{
  "n_layer": 8,
  "d_model": 256,
  "n_head": 4,
  "n_kv_head": 4,
  "head_dim": 64,
  "d_mlp": 704,
  "vocab_size": 32000,
  "activation": "swiglu",
  "norm": "rmsnorm",
  "norm_place": "pre",
  "norm_eps": 1e-05,
  "positions": "rope",
  "rope_base": 10000.0,
  "rope_fraction": 1.0,
  "qk_norm": false,
  "attn_scale": 0.125,
  "bias": "none",
  "tie_embeddings": false,
  "parallel_block": false,
  "init": "normal",
  "init_std_qkv": 0.0393,
  "init_std_o": 0.0,
  "init_std_up": 0.0393,
  "init_std_down": 0.0,
  "optimizer": "muon_variant",
  "lr": 0.00773,
  "lr_mult_o": 3.0,
  "beta1": 0.9,
  "lr_head": 0.0142,
  "warmup_steps": 200,
  "schedule": "wsd",
  "decay_fraction": 0.841,
  "decay_shape": "linear",
  "final_lr_fraction": 0.0,
  "batch_tokens": 131072,
  "seq_len": 512,
  "doc_mask": true,
  "train_tokens": 624800000,
  "steps": 4767,
  "dataset": "wikipedia_en"
}
Each number is 500 + 40 x the weight over its row's rms, rounded and kept within 0 to 999. Layers, rows and columns count from 0. Numbers have three digits each. The size before them is the row's rms in percent of the matrix's.

# layer 3 MLP gate, 704x256, rms 0.0596, rows 218-431, columns 0-63
104:551646483557472456479481452448513464506542481433463539488532501495475503516533472482514508515524465495424462449535445513453493476414458437402548509436499450523509482502508523448509465523448529
088:481518470465476488576506470497505560527509473472572474503475455468480433509515447473483561555533419557475506521499467490490475498581560544533503516488498481531555460514506587518528505471467462
100:524495495555491522530483510493551463570575519456409477589514483557511538483557548541457538478481557444469597509463519442554502523454407471508502501518471525472576502477500546539510516508543535
104:511532521529544566510428469455527474464484505530506458481500474419468484497535449528494495445362499447521447479513502529432478426505499422555475559525487521486514457510457498557489468465457481
092:465531449488562484474478480502513490474486447459476475513560521548460524562534492426522511505489557534539527461557504568492426511475478485406445544490490471514528509476550526385510465538467493
102:511563625457460468490465523522396502525482503436559518572541499485580498522532534433443533507456496507515553492486503444472454481504493504515515458514481564424487509489534544486580518480447615
106:534473556456481530484473465530518454543535551528470510563540537515469523495477503534485482476491495514461533512482460576559472506449498486462540475469574473505523594522475539475480463421507520
075:488485527555493533463482463475549489504470521519502435515496479489432505494517519536528514554475445487399503501448494507430520499467530491467518511528497594539496415482502462544495504476506501
097:492436536493487573482556508520437497487497551507453469477504460492422461491543505461488553515544479463551460512552504574492521499576498423477595505557506483553508459448484549507535459500430563
111:560533486535470466516438435521516473496548466420520471547593511523545547500561548524538548528514455513477527487492492450430418497517481535531455447526395516476475566510534476531431502467534437
098:492464470404418442469528528454489574503540496503466470573518481439482462432546583557498449486494548526496477537526495530473505565445504447476502515511445512474449499466552544532579477528523420
088:478500520536490507526508506419485592475498558449541446521516494449546495604541461488504500552511524523471459454498542518524433479475486467532453543443465543501420423510508465542514515497505518
098:541559488484446502455484488420502569544491467450501503478513448453466539516478444490532441475473438423491495511524467562465445596540514514501428433468512553529557511549500523500525465475530493
084:450505491535448499446533556493528513528510483482486379526478453529461422470513482483492538522546533508505489483496492517524484510486546542526456443432414493562418436505495554568459526515489508
113:478500512506543561565537508490526472463501475522492528460523583505425528543496515459440538515504494498490563504562455440472499480534537504503492437342440501559519534465478505488502520502468553
095:561493546483511505456496526484476496599521552456451460517457519484512502525544485509513483522552548490514579505509500440467451525506484580536552502512535556478447561486493591514472500501476496
094:518455521509433481516496559521570473572550505488497538470407501470484527534511448447494503409469490510444516441490585531464479509493531488541389500472468505549573542430532526514521477504451535
085:544563493478528485457531439434469500513442503461491467464452521437536543459482490490518483468518504531495468494436532454516550520451431460552501624466526384485405564460532495499466465477462545
095:513474474516458576479484473433408456506551526511506503487525499505547556454478541444506438449448533496585498494537467499509438545486501467515542501472508473453469479478430473433554476520504496
115:518556505424379536471424517576516578438460581520556522477455539517424476505564557461571516491444489505516507532530444551465492521508477484459428596530495525499488471482540475506582487455466478
096:528492453562476506449568443473480563524502516488495377448571407502390493519490531439450527507486457517492509468514479477516480573484524481591466512547504510499461417515466559567536517497500502
105:476493480464523532512450518592498525454539542502462497529564426499477493463453551474523450477508461513571512493504483461472469507399505588438500466544452515496567479454480517517535538470455458
098:523398468532514506449494496434466498470511544526533521549487522453492454551536552435549534487503418565513440506534460550509457462420468466492495476534542495471525516544482584523509469549553520
091:550449508504506527485506574542472543515505415410526459516417549453534509536549524482590460469491540442476499458536451526537522538551441529516498498465539504521529477514485534501511517544491498
105:480449498519479557422457470432521477506441506473465496521501427586440475496501490539529471500527546529484571497506465549516552474545545515521522484508490485519499455548421499448534508522473506
100:445465445494520474469472555537416472475531483477473435555471553435576468493529445490469444539534542501511450529525454473515473546534554513514506509456485510528503474485479476503497562488507439
100:415488547437553434539507547470572467494511517441414535595535529494559462441609528481494497457475571517422449522442503576503500571464506497483509500466467522508525554579522427429520554512444511
099:469492494506449462477470565479486477570576537503476474578471460475570536512545524548547444532568460515563485459552477557486539483508507486472466438478518505493519432472530492471479474454503418
101:509477407429491515457522460549542477541458504506489475506431459514466483499589506495567500510538495499485498469432434528550515540457469477494497513444472507548487550505510527534495546478544543
101:539443468501464529508562503475448494450468522505560486522475498519434411506470529425569455466535426506481448472511451475448528480525486471559450548569512452457492446421478512497550469419499547
097:583466474473504475491617480540514463575512497448488513493531545490574460490519543473501473610468480469503537520564484516458494485512511533441445483458511519448508562450501515536518488497431434
101:523470484491452513540570433500440509493483540452494440452516501547479446523561511483470521411567453505530520529495543550536440497545487479440441503524557488499528488517535522466553498583497502
104:524559531487553566457441512517464521557521565488487552533474504439494518490487541475463417528476489477612444518478428450459569522466443433445534496468519476497496459485565486579497536506506483
106:554475478538504478527518483514527418416496603513614491532525423502490483510526473493488512440448548448501498500451478539499468432485542515491475431478505543548505550475554515511557528500476543
103:479537546480488606540466505421503458546516504367532474505483447498474606470501534509472508519451526590550484407490510488518521476501523540477507501544470490474495517459508487506489495556437478
081:479472492505461474479454567432595475494517567484462483492506619535501555465461521464511521486529501512484551501501508533578499567492498463475482539469546542397463490523534579527493520514429469
116:568484483462533534506512502580548482558545539468457458493436603443473529510510487483490466487486465443548565498442517491493456499525488489493519536449481525568481476544532523531532556527416517
105:552515492495462484497471512466490545461485505491475521547469500541452477495526495494516525544447514545465517503488468434537486514529520497480464510557434461476535486484431468539543442518461556
095:517516448505525468534590487567480492507515518535510537458452393531434455477506498430478497548436505480501543493446435475521450499449549545460512526387561495470413425468526486517550499528503535
092:447452528499490531462509479494501487551461483489472514498502540399533469498454539466464515490517489535425498506585436467527490496448471468544519430417535487509483554475452488509525518553489539
112:565468496431453467495428516408500503517487489479544494536502500508437592505500482529539399470430525448518474500532492467522460526490480483529488492561539478453479468462515482542500439475429518
097:482457444485478479499540427533422544526457545565433547470462534458480507507465548515547434518498550494519524511494463450426509474526508491433442452512511554590510503473498524480494517539462489
102:499450525464519495498522441477428434512449477408465555560451553451524496505519517559486456485555499555457507536503511412566496444506473520498478499544529538466602469511498505482493510574527544
104:528472500475490421435468497538491533526506607444453494493548565563464574540589532544466480497534460459509560542502449467528440509478527565479483613533522495542542448494548470533525508520516518
094:521496506469508469532512405521487522445518479513548502462498536475497471498549495520461473484557485542474523505531450557448503477542450482536538543513560532495511582492449490486541572487457503
099:466450468551493459549526459537624568567510520445490533525475517471459552547534494489473522518463458338558476452525561523547538518450548546453517510521523538540492518499518497479557556448488558
109:550541472506410496512410492535525501494499490477515502535565506468522469522521497516480436493584566496454498480497523511566508497509572484532463456502533437481538424458525411512574460491420473
114:540493478522510513514485464498479467520544504431488556560442581458481485573534512563505471459529488506455522491460542516536469491508515539547509555457482447564543580462542534489567482525530532
110:478500496487459547587461512506486464471532464485499525575526596475474537499477539498519425534511495507501486452470485523574471450477530509410410532472541462514515562525565559497512484516537498
086:524467527467539532515523536483554545520511539525503495512540480491470451503538510432521497421575501451502517469484605490466522472518541461494598480474504478511484528447493486474593525459526503
106:485497432559522524542473499509429569556567551508450580508500496545479533493572501524416486505523506527541536489519485455434410494497457481533535457512497557480545543526437432493598480492423540
100:532474510525512545423528448537546544406555473508561533465519544523486480540571513539459469442470510514451423571524450507491540499449535463548498475562499459473430513527471513517510470542452499
108:473495491510565436472471499510468522431541458509435465521479461452498502513542483539461458509539466546443443541576485508502490489530490510478489480542453524485468431434485489551503442464478532
090:536502495518388473515489359519543560478498428508510431565484482561427468508561501524425571541557545464544504515491513521515494527504533470519454529485461530484573474505437485467514554433586481
105:538484472521443473563495472497521471523561434483473520449506492542556497491506514413473527484510459475455566453506491462518511515511557509507523430482580455461461525540509492490497580452499503
107:509415541467527454521506528484442516600471464536544531511482552489491467450493442510510497487506517470512541495442562539485449450494517497481455500523502433521551496478487448470517485481574437
100:516477456417422487549534554502528516483431499539505537516546502420410449506499513545497491525467497482557509522502479478486515450489529464523450523547489502495474474477548490523481493505587502
096:516531484486440526515517517532513513444523455431461509469443506514472488561530522586436464371505462475541530515534442436519498502491408482509442444517592501476438477528475473519460485536443531
102:522511493480528511459481447472450499506556487562512501419508490418457488482514503461546512494504510424501473414524496572462509494586505474535582467598515532558519542471458501481445486518556466
089:545580455527530529526467522487473525486528512519451502555475534562543451538468450527431565431488538481449435487446518446449490456525476549519596488509510478493546530497444483507495416506548439
099:514483554520452581464459511512441525514524484488572530457545473445441515526540465528525441502407500568498530466505505472506495470447514509483459450503535465521494447432488510435578508483509491
105:479523585426489510441505495473525509492514511462530569499545502496495511429533505506507512504408538507475525476538543535481437578444541466552519473503510542509536529564541455562561529519418559
099:511499555460471556555482544512453529471586492511499377531512498494471478424562526503524487525470465528480445551477525485561467470529508510452450520475445506550485495539456484482559520429536533
097:598504531526555441511417450532494519477512509554495483505477516487448498559577527532484493508544394543460562534567509466503501482492568501518498434523449516478516408468488430509545526448466458
111:540489490542586514490476506443535527545487496516492491540443533522505489517507480512490529455442567457436546482494566483498446477420495520463483517525481609552451460443472490558444479499461526
098:521577474548458529467448546566527519486557477477476567537551474545529516501543497488530526503453496500463484536547526457497396461470515558503491512466454488563540507508474499539553457499402502
094:463525472472496500499492518479465499500525552506451460494481474522480555483487488359529509502417528526504510450491556543476483574481510463502502504548485577458515461547554554474477513483560480
104:531515519481468549495555475462558454552488492524517580503510470505574509545545532458504453553432561441510518489555440472438517531483494481448448441506505526458522512467509506486565464507495480
095:481431457496497482444506436574504480574555540490490503477467527498476457495480641583459531523578522478525504510471502544499495452457576541502485454421516446581497449507533517480517550495505518
104:465523543549472509557541495513470530518524466483537481555494418484535509420518498523517522532494567472524469585468516503477479478525543453568556524515445492514486477509471522467496571573497475
106:526546491495513452515483511555458491532529435454525504516518486522476453450556523446539492552529588546491511532585554498442559515521386531479508531553473538532555517509497526555465460456509475
095:460460508494546544451482482549436507517460529530512598566470580559456518550523456485487528516515562446490485479511528541485503445527545510494544425502435532509520497467410520483430494518521484
095:470490478524470463481465464512502475519446474523559525528511542545446539507498493468510543528518480583492537446496547458436396511499525582454503525493453529562465526552480502542488496496483565
086:479460544611469522540449532453505476501518592498535466498468508524541478556513497463481523515498527463515486448488488499496480540499499564491542522494515491475445480498489523490482491546451540
104:435498520547453476544483525508489515419606515498534501535471540528492450493535469544439550466470497534495519526505537493550528516496487536471458468498483499503556542491475495448529414480470478
104:554513544436570462508488499472554490469522477483560458494540473448504508490568468491454477476471512543512465538550532574486532495508425463439508456533531488516559483482487485461536537495544427
102:419509522513521528450458561561506490558493408541493492482419450505475556491524535474419494500525418480552427551487533585487493522505572524541482555458546510531507466467509433461529519428503500
078:550490495590527481495500578489496467486502494514472492485510440508450447456486545515508639436512505516504561472524511512450421520510545542476519455533516568487493484496532525454500464569494486
099:523498488462474506531543467552430476497525489466472484547530470477481519436510571452500487576533405465527524396487485558553480507527499549461498525394440533523401471493492441576499485508449434
103:444479455491499452501466511550548485448480414510487435537547486481489472557489478558570527489556533463587495546570475572458467492532565495428453440522515503500500461514433469499555485508486443
110:556534518497489563464453484539465482553491491523450399377409506492497491509486495453502502514534439520488462488594480534483504498558533506501480497511513568517597459540534490528502490569453432
080:467499459520488530465553460466465534566455493486547499445508570483519535487529502520530513470563532513555468472426441533514562491502538475493547485496407462492562495444484478546480531494550495
105:513504484491499493496485523478447564494491520528536474482500530517464462585529453429503512428569497502536471441585527498486516562559514469485485495455521542500540500480548544482502500477518442
088:528459517434467438506488543414560533536485484462564489575470521540484576523433403464512506524532478568487478470516534454504537512568540485474471485499536425495460540543608463469483460475531480
099:547519454516524561519459480502509511528502569518546523534444467494509496460539544473559523476492553508557512486539477457426488445492484484538545482506465450473572511505497526509471516481519477
098:417565503519516571443531483491479514464514541484472669524529535495519484507581436478499481566449483495475472478510544432473461455520529479518517482526421557521477474451505478489509436526501470
102:528425465504539456450480503471500516516453491523581532542524533489505524479575505511448491443432495482514454445544454477538568520422529533479590433542501542461458537498461564415564570503525483
100:465530501464465433555435514487499460483514470437515522458463504540476554492523483582511516463581505545462465520472517466448471468498519514521462483507462527474502528528545563450577498525491428
095:544478434505452483449516449420470455390557497422499507445483463483451481493572556567480555473537469534490524446568501486561518496444484527492496541473452544556512513486484518558465443499541478
095:472451573468485512480516553489544470522480468529473548504502567500482493448575506545585539522529451494506498535561480514521518473537496557482466550534497477492527432503507567432472531477512512
107:511516491552489546480474456541433498448463550500511412518540481484570475561512558412464536487572478463502512430542534529579483413477536552510465583541536573486443536475532513511454530527463486
081:534519531455526484451531521485508439554424485487452473456493411501556546596587508484456504461434487513427501542499526546500482500520554486509575485453389507596524423511537569556489495524464564
101:515335384477564469485435574520484429525519451455524477507588381524549471494494504488491443506492497527560513493447425529487438466555461532507479477506483490521443487459534500464491561532481455
090:541455475507437458467468520508469504521514536531500507575522484522459487465477507460493521434457549481471468532466440528509488449556489497506507521507509515528536521513548525494555481523550524
103:482450486461540486532452559451478580404557506471562503506525480526498445486528516585468610506476400567453512522503499511441521506439560499460450523548485548489488552420470475520464504519423573
100:513508553532443434461457477518493550487521454498559530457504511521462509476518561508530545513492553449457458517542509512532485523585464534476505502470488582542508494537455473528503549407466475
093:478517527510497500489460551510463505552564525481439518457524534489537517507482546532554458466498467504494451433546491473459422564488471438547485461533506534483486511542484570557485535516437511
098:510459532565426498528554504472548424515470475395483535532483519421569507553428515494515521511487559508517499525572534493484417478499542512513515491493547532537478582504512450525526500490535528
105:544461486526488462524488548497446455528502551480468595508593539454501542500507496444576547418470527523514489539525454402481527528555478486524539626432549523491507481517557535480504478507511486
096:492475535438474473519421509495461554490492463449470436466527449463493512448539526551562501465507550497541479572606478503468503536506497478520442535436427425454473515539488452444521564493465519
102:514473570478528473443460443514464573586480451477536492468538482513470486495530481447570446512541480516506535431459543539484504461448488483595467559527445481520466514445597494521522481559456540
098:497488489559499565510514503560499540533527528534522495517481505434476550557546538473563587452484440435552508537551475526487465509522499513420495476460493496542434480514517443559541480433442506
095:526545527575489517518476545512479502421497526407461447529435521530483588448522501481465479495493513499495466520528605525505464508501511478488498468547478489552535505410544561518527438522505435
098:475519508494497471463471552455471523502507546482439501548522483435473494515562482486478466477570486507479560577523476495406581440412549536452494577466556512476503480488521563418540560490524510
100:458474504547455496556488508493506582513496473525471493483477493462489521560498496425486488443490463470469557509442464491517433430460486492562477491410531537502514482539441393477503443514487511
104:539489438511440529461506530474508544512524438459474518482472519513509547553524551446527525491463499561442474519447516538450451503506467529516483475525568459492439523481494534459502411471518558
106:516533569514475546522485478516532487471532500542558532548457440524517424449489543450470482483491492559526523467455474521510573545536547524512500520511490518486477471453527409499536517535512565
105:525455425524457498558499476533482589499539518506543506415537517530452504488500574512486549469448421518507512470478472481443471504519515521475462483486522528489449472478517515501582489529471471
104:485459544477471439476451487519465368500495468483558433488598493428465456476488479520527482468450522483493419538488486514511458478510491508488535472532438482492460523476494490440523513460476462
116:526498491499444486517492530521460494505491460447509468496492509490472528455551508486523413425466531581490538452533511466494470460530492493487509529422575524489505538472430514439539500543437531
108:532478443469468476503473481543522516497488430487507509478462370435503529500576459477555517485505548495580547579496483542529530507516439481511441512521549480554453496521483556506489512501518556
097:504531530453482527424514512502537480481569513480565543529539500470512484549604521494515583516564481516479575496546508497511506517474482470534505464529460546561503547468470547479496469498509505
095:444445582482479440503493536464469510478522448490569478503541496491474543498511416495530533516507486553478431470557437526523524459495544459563506438475473462407449486502476545463531482451503521
098:476495543436439494540499529482497565497479553554532560537450513527509453491490522516442516441513498557467531470465448489506521475502527518568440579444497468491548512449540487540525490526502540
109:583537507466454552459481507517447497460462600450477461557452573495467577515568515539529470533511461530547503487550467493560542452477524428527470563488466509463481526517495458483460517441398466
092:511518492443487488459447398563486479555522490485517457529457521509472496481534475471487481491491434465438497574522452458476482484421449478493504497540535558557532519474438499491506567538485492
088:494471596560507419444526516499473494487517497482547475503494485476491556572513480489484502533502548466506507519540444461553439617496466492515530546488512487471475497544465549551512470463545515
107:500533530486541450520512474495489427538489569484489542475418562453513459532498462473546528544509511573505556484496514435474458496513522491471519459455502490518532446514501428489482551452551540
098:519482493464464495512497487467433431523528493461472502548457431544493507435497532574492506521500497511541470509507482510478518543478519548465504494527480568492487384511525463483522507496489502
092:522572531586485462553471556516512548447508435536467449582482471539554486465509565479472433502487451549474507480466483569512482521510516497509535536481488519462526470456471456509522513469468482
106:431415470494516535451496490490517491469560432571551507494521438531533518543595462479509553468501518496541543500498471526487520485479598445485528418543474498500474471504466466473580527444462558
090:494526624459499505472492482503504483504565472538510521554560536504479528518524601438505460515488548555556493428460558530470423471498561537498423518536488495462486566427444525449505551529491515
081:492449485551501477521490461526530484491432490530471536469523404468541509504570477516465585496479492434532471505485530442509534455535447440543523566541445578537532516512570549501489495490513509
107:525508544575455524464403482427559523441567545553472500553429547508480509438502524532565532500554517494458495429548553494482447585548522538496521486480499490548494478493536541552566521530500484
097:507507458550546489561477464557495462537571514568473525463571501481523474546570554556518536467507510543504474532498439492512525483507468434440526472482526514487491442427525537450450528475499518
096:510457556506483539477451516514456536475479516518398476488502495515519485580476494427462534508557462553535568469440421441492498472440510412461527542478540554516570561526510523551479432514474479
101:464496449452497522549499487501545458520523576507516463564544453567460515488536590451492480493446536492515495555540585497540518494440443469402495468505450508491509506517479586508549473526507501
097:503497489478533512485534436462532532410483493511508475454606514460511488549535511526508381510482476488484555462463508507562482545440495441571540423494426445500551517505486504460489539467554577
112:576486562514457473543518505520478451445575528434539478495542486556496464522517429487530484514532464511492558589486548478491461492538537543453491484534485463482517431529505505505533509498548499
106:577552522491445518486446543528568472397443433519535495499577421509485523528490513509469443515534509538438482536524528539531495502598508536451512485533474471436502491529511564507493501422512515
097:522492440505439449507535498545408544504493418483464539457432498527530550567575543539499480555489498509459591494481512512471473520516513456452520472474470495452465492473534460448506537523561471
103:556563494560513526500477442460503582519521490452431532464532497529508541503553477496484482498463545431520467431493510447616461498440503481557494569457534492483521497542487496480519501524491524
080:460447413509480475442546564443513478562484503458553534472551562483497543523483524466491462544467570495521544492478584592509508541482454527412450438518471524556556450472532504513528540522485545
101:496489543451523498502506477473592486500565495477466472479446492413463517461582529475482497443598513474502556474516523512528531467566576540525477461564513556607489489503511515490560552499523492
101:543441537519475498523523464473478489469509470476526576538528491476524514461571543498538558453497487436504544478497535582507577545473512527480442497457468449523477541464534478491487498479523572
102:495509481450503532418475464458465480597548484579454509469478509474517576533501517503580468472495435533462482482510450503510410450493424479448383491499497481455510476464592479539500515509485463
079:456528544457518497535466450532516526541507437528540491502500565494560505485427554473545524451488482507490511546565557477480494569494474495475593506547542557473478554438477481471503464493460466
095:474459462560535503499507479505488515519535439451444504469505520558429509522500520460471538528473514461550517517471552576568602537436492467485524481481459473455505512524529443476512554515523542
105:513535517466437478582484491528556483487506516451531504529523446466492527549483509470539586511507560482439531525527521514509515519535504492499479516457552517534543564551497507460573576548507474
077:491423487495547483560503465504523534448505533581509498546531488530502460464451537445482406468487500432581488534512460478577502500540513497555529518477525526484552511539515515413485468523487512
090:528473447498543475565531454498455486495529526510453527526516510451476482465444528519447483533480582464540496431486465462573488503516513480553504496502542493489526540536498474470527533484500534
103:554505490488575506531452527494480532513469437527438434536511491504426513551535467448489448552469533538505471521524473502551453537433482504485451518467522498502540489497495470467568445401523494
102:453566455542473479529531570485460516520515472496486561540476492524487506501515486485525533521504502523528536486521563511487515492505498469448486490550483550492527499512489534565502483452572490
091:486448538453531467539489465502507517529460489459472571454445486443454447398548447521513522452457491518464504464493505490487413529538519482516488547572527557475573493492553478483390539426517558
093:523456472501506506496532424508518515484543460538512497522487549493439475526637502506520429441496527525445574525511415541536464496522491495568488502502592453473510465483509432484464572526546463
108:443567504480582525499456523506517568442495566463534508417494505490520484488502465506448509522549492501467392478522459451502529524432511468441517534517518525470467480582512502549540487537490497
105:494521519440507517540462467546523501505492498524498482506500483565508542574525547487531467460507473416480480523429596487512464539493473436450540463511522451477464496518561502551593538547508486
096:469454499464530508497524543510488478506462510570497478573535511491469573533503490572541521584575477484469507528548476426474556502578509492537464541488490491519499506522532619436549513550516528
090:550474525480504483451499503510516473589506433522536468578512506480519495422502507544498427555488422548509528560557416503517529499420504471511512534555523495485522557509526494464523508459566471
104:469511502483517474516415542518538474517522429551578508568449543523502538470497486521540568425517479489511575507423538516543564443509480498466555494503490482550545552539499394538465529374551489
112:491461534473538510492449521538510552457534584476519465482463492485457543499550524550449550441529444488505524594513493525497480565448478485436435471599492455511475504521441547500381438572489525
103:541473499494501507465524536499465497507515532484539531507493547461466478483541473502393495477552522399493481498497438543578559472482474525505541493499499491557546513472501507552483499539490417
110:512489492479505533480489559436516542475520451508551536514515573483468481470493459546510515493453527505418480463412508445490507517536478501508568487552566537514390555510555457470478424551489509
093:502413520519494511465493577495520501513510599527481540462509488388571446471548471349458452446510571482429537484536542474566511505533466487475535516550415565506537570485500515528518544540487479
106:425494479523494590521508479541552512493462537531518493494492456441471420493484445459558427520495450467474491477501518509433541508526449462435442511452490472519437548526596512525541517517473513
105:560545541520524471527487531524463561437522433500419475503556394484491466456430508544512459508528564454465576515497434431502507485527404571530541487502519488480493507501531503529483500502452589
100:484494496509470501481475573458521493562522465550572516448471492448551537495521491543518481461575509538456500522542506523564548525500543494468448512507458550487532465529525565535509508443498468
099:583454412520507561512469532511554517531529463474529553460463533494485544500485478530596526532534569497443455547466462478505525478527478431499460596502483473525549463519509516573462477490541432
104:480547457525592454479501394501501465538536512502483511575524565435502433580508476492576454472501468463482457502566479473451472509537534499480500555552508512542476569464503549477505495515472550
106:554548630565519534523449580470436501522556551433461475533523479540535545529531485537523560418441501500515504435437572479547488471492499472458471484542492543493533496528516447487474493480470514
083:528548498526558596540449536498496495524471512491500447509452467459523464518532519525508449486430531464436539558515495445484515535549527476511484549542517543512435489473553484489502494538469500
099:558483451491534434414485560530468489466552467540559537536524503427489522473542534485588523546512470531581465544462470541444487509577493483428487553469435534486535456496511509430510501502403492
099:424552513502467459546485473454470506504477519468479451524457461537552482446504458420556526524427459543519541501460548493503440483558493553541528429445462514496446496539546556450512489503523406
102:548501504515431540435515470564455545566513442487513565543467480495457542519466502493535533464489436458521442504526498491488482498481532486522487538446558422490573495510472546574562473442538476
106:443538579557533492480423529500458456437542445519498592497500589498543485511553473505517458512547583517454463487512486547550491553463533560514464542574518541498492449487513486473547467482487450
107:525504529527497504532478443474467527516463493441548536478506449395392488538513488492552511409513494526473465457482478489494422546529500480461390479499515473483533463520504528569536445570486505
108:506557508455486461545471538491459560476513504486509535501515486589519548488490440519499474515496444547446498486474553488513437489522515469475431471530484468515494546488476511468530487484481479
097:500479521429570534470443493457534519494450443507498535486445555478562468503494504493439451499560493509552496492456481417441492490464534416453513481513553443425513504439467445486508508551525519
108:522556537531500523477471513451446535468525518527570611485507468528479557563582523516521493537472445469476465473528484517504494513501508490496512504544522517493456419503450442432503574460513486
097:482538504502506512500473487497519480456444448400471482530517490523559563497554539553471533477510417546534533510403506512467476512531426519506583478517483489557507474520464498545484536486537514
091:494469538603482442500460538519533404523571459464512459534499509518503532476484469537473442425536501474475508467495493432472484515484563494497490483457537450496524528498528478493554462455505454
114:509465507498546462387420487485460500559499504483524594542510544499470551446573493565417489497461440545528459519520485495479425554510586496471547534478450517437505534475497507541585484550408487
089:502601555463521465513453453535504482486508526572548504632408501536550585519520578482486557471431465591522426485531497424507592551512532519522515454497514555552454557506512489519465498604457480
100:506538539570396582473476568569488455488505513520492467570497482519454537494489506507482465481529490585494519469456497481562499561579535505439527526485481516515549474476561610459515454485490458
110:488452503527553470516460533512503467497548461483481550478553512537466506546549536476531574603516477531506529531510519516462456580513513522471467506552520449510486447480525473432451558503507508
092:523399472473489514498440581531489418550516451519539492496525544582522499505514421464498533529556535558520519540428513480516409436534500507502448462500478475441504531501491504441474542503527442
100:487555448557495505489472499449506537478545508493453463520520562535469553560486507473498481474517458522481511522488542490585491499489436524510527532499500467457496526500439505490523468419444496
100:508516584524445564459541453444464516509490617428500452488535468481462485446579522529524478492606467486483560459483465562532493518530482481484510538561465458504521522533518480473492497471489439
118:445532544476477515554512555550510465546512540426511491511499487456486426529537543432420506580524483409500536528531500483487479483496468502486453537456527438435567565426545467491475545479512525
100:516514455526475524506539570483489414496484516468505483520491499571532500525513479445441462527536465570527520509513426454458437525404493554494527494546550540609493451484481518498497442429493448
102:467478450487497438454505491532388469585413515474598513558516456443487528515523476473559554465543593481449494492510502579508460510610473477437549507474553498469507582459520522533468465424543449
104:455505522480534530503457493468497501515504497512499545449525490530449492489592432497564577535509479538474514438470441507558480538473467514498526457485440466514544381421422474426505468517474516
089:510418538387521477512516457564527519549511452554532504452590483420469437443507476578499496501520504464492494509554513495505537452460511487544542471514514553502530529488477465454522501499424537
107:470483488403561475428479544478544571450505580538497444550477506525506530530491556532518446471449548533542465495495509526504544421564455464549486555494548518524534527473477505555523474513487482
083:550547466440491452509480525438512522496560524525538500527556521504452550470509524516451488478514541460517560545440533459509479510434524444520475458463562391502484524444527479475512513569489517
111:538516499478525499468445436455468522566441462549475517583517498549540492507570450394511446520495506512467514488542479539489522467510490558460543544521546517482475501442530439538539438455496460
100:515513435461484502488592493476426497503488485473466497475472454431488496491522496548571394518500499474502523559455445539545425467499489505466471504461512480502551519479504488521550445515465484
098:472418523435457496446525517486525473516561513455491494504465440491478473482519459543508498557442447520581475479519494497506504527607543519558487466514468499547554488507498536442488524435476549
093:504493539447538521505509571514553504515479416441452534526491535457471519501420520581510527450481562499510519515464488483523495428421447527474430477469501455499540478491533497479511514486524525
105:545549547538467389467517522526402449470431490462460471530513535512515503502515487464539437499518569523518536517491516526527444473526478516499569501526493489524496455520468417503617476561544481
100:437414499505487576488454531490539506427501512519539501491550456503528473491522493542482551503497527471436505478484534477492516522435496513558514530539420517501441489554543527462467587500453441
098:567520489457485435509517465470522440476519516535558535504517506472518451469568497476528480487517505520482522548559541503508481568474455499501444495534472525466527420532612453426525479534476570
079:451519470541426458503485541532485535460548501510443496587515522537574484476515452500478510551489588448551519517519516540530472528570452471482501536483441506490535488495565470492511546517478494
106:489507523534444537444415493520478392535481429519516543541451504521506511506471426497586516452455521574491526492524535575503457427524475528480523438502466470533503442479550509529455536422541446
106:532494530553459462513494482489459472465493505544473473490425484538374516473531547549524509501412523516499513453518461517449397607554529537520609552476507527459529511558491495534514441483527544
106:415512466529548506409509545484469478532523498511481504487564483493436576521558544575438494494511485513561549535508496484465498500560488490505503530478424556370530500514587508526474520520480507
093:546445544547515446584467502487444520573545432558493513503526537432475500444503564496497545450516503494476505437533527556526491482599481526532576553555537484501542501450481539580513479478490488
080:527481495538535471453438497437487498502519534483520540517542461433449568490497469479396491504546534455543519513512538557524525495499537527530480529469517457436551446544490543469469487522386537
098:524493453459466486475488501565528447475513515482516514522491521441469534477497500478466475551502511503563448437493502527495494532470509511595467548489471479474492513519429450539508534486504526
104:457569529532476476503465543469460517446523448515528479523581518519517447458585472507519562516462446470494512540483460488555556512477533501527490427434448532534484463528494476495548545527506481
106:488464498484449472530453482491428458448465559474510603447470461531429485486520487564482491525466483525456538458553489501506508491469624419514548550538487508532523503473495552526444457463558507
102:507486475506544523498443493471487533503466541556507457499427528491471507460516526513490513530524410526413573491503529534443532500523526508564479497526454521519472458449473398454573529484489493
098:535534520472464460484445463410482515521528528441517471472535493455476453526532423525513458452501435474501459534492530493518534506475516478500508526476523543509461492475577462437509531476487481
100:463545501429413453560497526449481541517521550498463484497468537441548585458531513485428515509508442568504506506373415447508511457496479448444403463483513436537569487520519492456542546559427576
096:481512475556529514442432464492526529524461520445467551527450534517508455494504469523570543489519560469489463502445470457551510529494464500448491503604479477549492525481429496564474553547468564
098:483495472494554531555419504458460449543485549504426574505465484536478477503452517467560475497497476536479481499545518442501496441503518485522573512464479438486467467490471439531520463488487481
102:497518482533486440519454497479527433451543531525437554406536519448518529498509586534432524493484501513506533451527469547449566540497550489419459499501468509513532522509497465525531467513488553
097:459468494521428517484520468497463515517505561461500505465417615537477495427536548516509458522603496481520534503477468497509520539490502557511584556568527486497493498497525481505563552433501504
110:552493526572502470458506501476488502478483527437507558566522509497461453535543496554496532498511435547543472499499478491501537474502471454508521525558583567462484506485478527519456470537567498
076:428458537531527513540494542562500498414419558504480521442546497453561520535518488459520519483517513465551451471555459458408504442546494490524504497428540519459516538494522436511506526496492509
112:541526439469479461482486544481477427520501570472550489498520486541460530463561545449506456537568469531537472472560573501481431489439457438454444485501495496517471555524537484564445514500577579
094:537531523470573494470452529492466524541486488553529558540479534530482466551521537521573496532482475490488489430502467498511563477496451486517473517539451477486528531496469524494489550547431570
103:500532455490463509465492452479452530567576429494465510546481448520503542485509535492529491541521514530478486450541532527530510482493535503520551512550576409538550413421532489493533583456466479
106:526493473544482522532465488541455462491472541433475498506476436512485575421560539624536461469490558498503477508463496504496528490449601454501449529452540527566449467494514488475533468541543478